config.yaml
num_hidden_layers: 9
hidden_size: 512
num_attention_heads: 16
num_key_value_heads: 8
head_dim: 32
intermediate_size: 1024
vocab_size: 9151
hidden_act: "swiglu"
norm: "layernorm"
norm_place: "pre"
norm_eps: 1e-06
positions: "rope"
rope_theta: 10000.0
rope_fraction: 1.0
qk_norm: false
attn_scale: 0.177
bias: "none"
tie_word_embeddings: false
parallel_block: false
init: "uniform"
init_std_qkv: 0.023
init_std_o: 0.0
init_std_up: 0.023
init_std_down: 0.0
optimizer: "soap_variant"
learning_rate: 0.00311
beta1: 0.95
beta2: 0.95
weight_decay: 0.18
lr_head: 0.00606
max_grad_norm: 1.0
warmup_steps: 200
schedule: "wsd"
decay_fraction: 0.56
decay_shape: "linear"
final_lr_fraction: 0.0
batch_tokens: [131072, 262144, 393216]
max_seq_len: 1024
doc_mask: true
train_tokens: 1020000000
max_steps: 4294
dataset: "wikipedia_en"
Each number is 500 + 50 x the weight over its row's rms, rounded and kept within 0 to 999. Layers, rows and columns count from 0. Numbers have three digits each. The size before them is the row's rms in percent of the matrix's.

# v: layer 2 attention value, 256x512, rms 0.0785, rows 37-63, columns 448-511
# o: layer 2 attention output (transposed), 512x512, rms 0.0713, rows 69-95,101-127, columns 448-511
# q: layer 2 attention query, 512x512, rms 0.0831, rows 128-131,160-163, columns 448-511
# k: layer 2 attention key, 256x512, rms 0.0859, rows 64-67, columns 448-511
v37 094:438432545513608524589507555577520484531481442537448536501535399434466538505427461491466434454513501622456420510529509461460526558498458442451584485572530610513539415551448607524499462572454536
o69 097:495467466472562570497479537440533459472463478468547522497461482531496479493460621439528519468483430484398388517510490505487474504439498428415555520644573480428510472567506454482570462482497546
o101 094:493552514488411392512486499446517557462475589504446526480462530499525476468576480457499538489535578511467574491465538528489443493521551560552417526379396499452518526433532467483428608439480389
v38 096:491525539426563429478574394513498443528436456478562531548535559500569392576539519546416532580493484482524472484467448413598468566473501505543457520487530557514509623567509515509476475470520488
o70 098:550474499411440493493512461494567522519461515526514537548478489495520513528538470440508519592587500562490508433519617471538571536568494434521486430522602507500602513508453527484560470542456474
o102 101:482503417604514539528466542499484516502508435561450407506523431476491605520496544530542477477431529431421583549440472506418455477508505481554563498512413529511450417473554503558499506502470448
v39 096:455421525423584526542451507517566500523461515508545548573529457530464546529530441456542457516421487489584589474524525433562515498521458533471551329559447524502451446579488525459488421510507509
o71 100:530539506527552506565491455551661410534471451496445504555515555515455538565535422512479431513522396479469499516458573507489517502495491446456438549508550554523472527531558459542461402501442532
o103 100:442525495381331503499523476457366561443500479454519509461421566449460466454448627485513490493559518588433475466473416450490425411524532491478538555449502454505541507463480520462531555435509452
v40 096:481509495505514553454536487513604460392447413510539515515566553544474580571480437483554467520492537437470396491441509586459487618531470501515429447458559432536518521529538463492326442441504438
o72 100:521444545513547530384507468473553474523505462500468445518562477465420485545548527523456485468440493496469387506548531503488529690492423610504452481529524575454518438503550542503541528526555449
o104 103:616503487489435519604441452414336543519488615498448507415509495506547464506522500497543533550595482551527650514442497469489477383475455425441499508477396560484433491445474472464535471560486558
v41 094:470546471535497547432439532516490480535502516551493470485460545462426474508496526537550514507482540596572512525449491491541521396505507572524518470524355550526432536430493455479458495466471498
o73 095:503540528523435479471439465484564559478460383536469526463522487461465467481495454547472445524568494546461559450349500476537597584551495492497569504543446488502496486611369528495411492520505468
o105 099:576452520490550514532553537512494458463505451423541497580451512522557517521558562521497525513467560431481449540669531570425387489496482476469438525505535499433492531468540453517539519592531452
v42 095:488443497486442583428497537503533450551544379485533506428516526529463432408439438486508535486516577577546504445519468529545475598509439555482499558458478518566548429454523501569542504541502508
o74 098:433513476490522472495504524529491416519429387571580452560446578526576491437527510527459515488562509507491475480496373475398525567482487524493454467507509491496484535482545530502443527473473553
o106 099:524573523574517479570531473493525582449494649488434555527502430478482531592541509558581457511466487483483546489472559453547538439553574477451511521466497566435496444474455427542550512562522389
v43 092:486489491527475615544385537425506409505530465491516527564438465479503469476527538546451534574407521623479476505528560591449510496491480494554562507533494470483495430501494366466497472476469462
o75 096:479566479531425538488463449449440492540421464453452564541484462540480477506514503616410435566540479544508520508657547543515529582548466524413466393586478532429456546590588418454503550456561522
o107 100:585455457513576461496534500548460477405530534478520446566502549534483523454426491431555479433577473484467527498369396406484480472500498509545475542441514466494519550450437593495485436532513562
v44 093:423518518465460412402438487421477489524405541506625530513496518564626546470544573432481519572505489483510540517423474559502521535447455465583502516518461516521494552515536380471465423521527459
o76 096:513370533536431520547448567503493424521493511430517533490375508504540591587548481490466493552500436582511512572513444509497534504434498537594526451521564528489531492461475480492504510553554493
o108 101:479551436531613532558518483531559510485559454490458555478540498442477455454497434583492518386559579401524467451524551480490414467564512595438504508430477532499522473473428518505486588511460517
v45 097:519585544530483453508510479453470506567537533512442486454586574440595548534486503501517504472615601493466380468380566548603501444511489539522433432440488549474467554458479415586430514419439534
o77 097:416559462432539527547439336537468581604562567429524538487457566573484539546460459535419503569483434492416520431530481479441495523513496481466464517490481380525517557511547503528539537600452550
o109 098:511460444529422488498522593494554419423419449582516520531444496457491485446478561548561395480459461492573524547595465489464521465434522497540531540529524528569445400577501468466485464478501431
v46 094:567483501446535509494442448504517484459422613399477500425588527455519480490530496486502522453455480596535449584544490503565539412525500491555478519575619516549521568509471502486418555617539484
o78 103:485528539554531587585478479557564580511436515523512436484477557527432497448510579508406528506461509597606551519526474450599533478475478491602503545575531395456466481453538567542450540511488502
o110 099:520504498418426485421561558496493445521545496527497545579436486460492491491425489516530591557548516395480533455472509447432434546537515507395491376421424550542484478620443423409663467482522481
v47 100:426458460500584485533443524507564521534533607486435603475466491450476496616444420421581596469547575532582534562534450488508563548504498541522483577490447516623509481589520583483467493531449466
o79 105:471469518610584520443496417535531572503521458488399596516470544512543483483495449490605470542429522550481512456476569444516550556463444446551506504569524501487583542479413506485452436529475414
o111 101:533485534379490525557439594554499544456507447505583360489608459501554520454541558523385376473567475481491493506503475494510423467515527552409457455509567511428501491536527468542520552465546608
v48 097:522503576565379469489609549492516511405431525485452506431522550570554543452543432490507463468518548518554460459519501428518449496490525479513406463470496367488491558470475407476556436513482454
o80 097:483444493451463481451490576455465577534471523556545488587496461511490495495522497478515512468398431438457632533487479484511509517419442493513469478460505502522554482415489398613376448591433562
o112 104:526489508523559539552503494541548483447558498439579491433480551540410497574522551466446411537575554551523387520505537554454512492542478417447561503521488497486419461557575567446496627485487451
v49 095:566514446457466492597543443490479495447542587422530542518447435555524474569542526485516496472575546514519564345509398523491523483513551421550493509572538604486409542528480554496538496554509428
o81 094:433548524543562533549550468421468474535578463509563465476424491406535472462553540510529564500507449509461445505539450479448525497478408445497425517487553488419439564485502449542527466447462460
o113 103:558453484518453508484500555533568475497447490569580477531544496495436635489476499472433444559460488464545479601560577453560458558491513591488552407487501436521552485533489515498440602473555586
v50 099:485492484503521394515514558516515400511415494353489366532509473442424478554419556515533450516503434566582553522460515435491494481509512597473468498535514500501563474454464526496521479515495488
o82 100:457517533550532513479507439527479391577520471491447507505532407509389527531406446467575479483478669473452536427482484559471450460534500474497363475586508508493524556452539520539573465514544496
o114 103:574508522463517530515477462500518594436533512557534550486477592486554512453563467490486541485537488506536371556505535514528547494528526511514586557396409457541517458535463421507414531524474537
v51 092:476451426420565542484433527600484548489461469535406564494476507464434505501465542532645570523517553476491541472464546454376510505414516558564529537529437452520541539521480544497534494399514438
o83 097:480496576409459509447480527502442476467504517502473469437443573458543551415505495498553429506542436469478519555410534548572458474481558591476423494586390568487437414483496563537412569522473440
o115 097:482535414558553428519470550508556462478512575459550505542515450526540433589521463474375501479428522481543453452588462475492494524588456523553442491421617476472501534516390447413527426540537559
v52 095:534528516536525485533578588571488564423518567538505564554570627441479419470457444502499502535447545439501474492501507543525504416482515571504428484491473415401516513463491555542590434535527532
o84 098:421569565621494537450451478483492477441542551442406448491545387535504536534462481478568510471442551466503534466474531487534474452549517474491476500420486541490452504466536415497566505519487525
o116 099:540426550447532410474544388549555537552448536518536477505499491490508508534576588563465497514601475517570479478516436484467488569416529431552545608569484485578550527541499577513439539484479444
v53 097:572437518438521550479567496531437519571477510478490520432489527474533499488473547588418595499504464455626456530435425597542506435453452615517504624501476512511447654476447421405460563547455485
o85 101:568515483524527518512542435462427531433510411488475538527549478503451381466405545572496654484493460460463379471505482545452469599578462586414529487497507492525516511547329452490489500559543537
o117 102:438525464560462519505436484496611437540477476543514414455518506604531574509609510453564363563468564522475611525534493419511474493452624428510541463547439502480575448479609542580599435495501551
v54 098:495494456445458441530508464437508495540598511491435510464515409516543465478504655548543502444457496470483585462497624554512449440585495459460549490424540428522599504555526517491439489577435448
o86 103:523516569471513586496529534460468552565511534515593523417380453556457511472495464503511523525556502496454508502493527405510531464500506549499447504481486512483487422424391477438514383527475438
o118 097:485428522470535520520521564519523490396400450529519522560534577481433475531487379452462458566519558556520500566470430491518484546459499414470550476497438557464434564519531487499474608504474513
v55 098:394569495567471479469569482541486417450424494455510473524487517484533511517542546468438431537502476465440505524504564426495476410367488473538522534453512466440495484472494510492525491462570367
o87 095:575506522509513490501542566485526500492481564589573497491462502414593496521460545485569535539509441547486511533591585618512436446491482510463469441460478471485540527477463488522560531449420450
o119 097:485535529451553546492448527565521564564537429505463505507469435606451509509468504487570525441506623467638520448402370447499560612555520539491504481477586514534422434437546442509454531521443558
v56 095:538526537433539479512425456606500476527423500495605547518598401496586471530403447518465510500651564500517587529528446436447492477503490560454527490494444537527551603505513526573524550564508511
o88 099:471480466531546520531468408501521405449433461585518454487597424467525456487517454448437514531554474494501574488514487534503512503399439490509482534511417597545555544480482490518544453598538541
o120 099:455486438470466446504521531482586525586612524517437508519433577618453594391519538520593443481438431545490458473496481486494450489516575478514475478433588386433451396572471545481519507472475467
v57 095:510506522482500395498483549538471544460594565520537442514523490527537514454465504475381491496465475502494612537522498486491462519480474509472557503468552548523493505491639574440502514539464422
o89 097:461419511498489578444506454527395592576541428547456424601585540504567503495427555499387494661534462484549541443535414602549514509460489456505572495562494458476579536505468592482443562478538494
o121 096:587539447470546499466518427516527387438505543454547507347444490494451451577563452511621515473491551493518420491492471497433445527520510483534497524439546462507514517525473475542468474471508555
v58 091:496522533481497490468408517483446495469479496540478438487511492513496484522570440431524565483588461437476516435424491516562460498460476562442502475554540572457448565397580376450436481486529496
o90 094:530494436475448555482528422373522531417440567509509448516517524493456541508454463490583496464558487467512499542456465512449455464563404493507498553487398452440522546504512535545534456591499505
o122 092:481457504526546500516507500550501450527508390513483613532459381515584509430512590551444539629472503497423523514486521463471559516505522478563504502520499571526499433535485464575512521504506547
v59 098:508493542457560467479515493499538491555474438525442435512508475558523507506471548541529487583485518512536624442505459494524547550583454477530474546522582534494684495582471523445530567492449577
o91 097:584472417519562580482491431434578481477509468508523554553475508473482456513489525408484626460448628606548447468397505512505560465454445479473475517449522430496513485476464538484532489540491543
o123 092:453525482533396504442489545531462535455549571436557525473527472514504514456544539537470386363543400406408444579581528482512497515406516508560637441589451520537437556467561495538428497446502520
v60 093:495532423459551515455484438451492525538498424555471494596531386545455502540539424450524530494408503540489491584454536543507498496558454425496449535546473470530552573512443456541422476391517512
o92 096:577470459431426519467528468594526543436483501423486515436480557557405444610533514457462495537473547523516571566621436557473514583555513450487440490558468455541485455426433502464551445525426523
o124 099:487480502590560458538500544460466441521522583467553489419465463418526531403572509568503481470626450488508463454457517422586430479372507554566465482467571513437468482485556495458525485585558474
v61 097:544502465572442568481559462444436551560562484540460449515560464490566496451458484557526416696535565506550603472558434472454478505554596570480492521402462482482566469535457482508478522468542571
o93 099:491552507510578469511441449527505465572482558514455499545505484444390508499455472582557532574500400559514504538572391433527491390482624513436450574535470547430439475509525397583483423408586513
o125 099:506477423435441441501483483505559474529475494476528486464463549511490476484591553428441473413471467444491484536396518524566592632469418492497535476542550446551549571553458617442526552562351491
v62 094:486490516526586567471501449583502543490584379580531500429456539526535535360585523451491560555472553485434496504486467530472537577554597507566507488446471434474522517478461539435462550505540577
o94 100:486528547578584460515428462455399463599546425499455499523455524471647525497439518495513498587461429479525559547511478539406529490500484592523528525523445457584506467451487534481524542500418485
o126 101:604513498436413476385542553427535464413368552446466467521569608525432447578503440572563446468589546490519490499439528493521532453451484439468485489514520536472537416501494513529517479535507441
v63 091:506481465530520512515441459570518524413498472586487436442558504435634549553539422515397524505443517550367408490486530514525527522416492538408551489529445553404495521489572476472461456438485482
o95 101:384524541416620501374459391536468507575545508480568419392556535489505534542498487483494423494484513522519602479467475547544451459419503535477554554419541466485500504574467478396599561452530402
o127 094:495496486464425495588454546516480476463461445445423517561415468576487497417476538429509506458548475466498507507503524487550511557571472477569444422514496567494510490506445545565531475494515592
q128 064:619468468543480521555489527454479430486562544530577515520463575594458530507469605540507492482535557588453481471483420580434352486535495483486552433521428483410526523523516422460419476465414500
q160 110:545551458595539482511439425461538451473410495524614491464570567571478460565499525614446484482457502547519520485539511556539541571482421524460558507475377465569483518390412495576432552523546540
k64 071:450510574464420569437578561493474456527457512495464517422524471455518487426491500565519521422531534485439466553510403453545457565458571514584563540465497548458509444567496475437540440479540483
q129 072:455553556591471415462435478492550446533451512558512525546498450480524540420512457547449478532420521489575464545506492560505556529469527552439537553526378535519614506467553520537512552470460545
q161 101:472599584476438516447467560526392608587573453455436579518417499419416577421533468475532481451585468440432526501456486543513569529506495421538534453489521594391549532613507535421534477479464572
k65 082:497461401483508412529497441450544540405489605477579485558504516568514402557503557442460482512493494561398547411416432513452491522452479507503483483534585492443481497515498489511383503558497527
q130 074:514496398453507572565560545509446532556576529413474514464463551571536416596540531456545516376555513473502542511549476462523441448520537387492430510538457474463442546572497464433516476476496514
q162 100:517454438543528515570500527394607483502545625492557496514516500597540414666451621507471464561529526514512537552579481441519516520494478464464471484492475493601479423479552474544516435558478478
k66 083:544489571527489556376524543506450493618517449575436575544478443479554524501410427549487613478444467407512489496544475491524559510495438571560518526489401463504460403491432621480508474412490529
q131 081:466481573530538538448465441447496423516557483495651580444460313407492365499491487492457537529443507458550394465419509431556555537451525486474584516520550538435545546488520505527482525558470515
q163 102:494467529443553562462475517504362544498520519479450432541449478454499571397536393512544511523516539559493475439437482532489513495495505500492525523533452485483546549485533538452498479472540547
k67 085:480519496434518493604526372427475517502463558406509504450513628437464541511492521508548507533386483599498497464498598471429528403456478481448400421523577476529508557498546456531408520528495517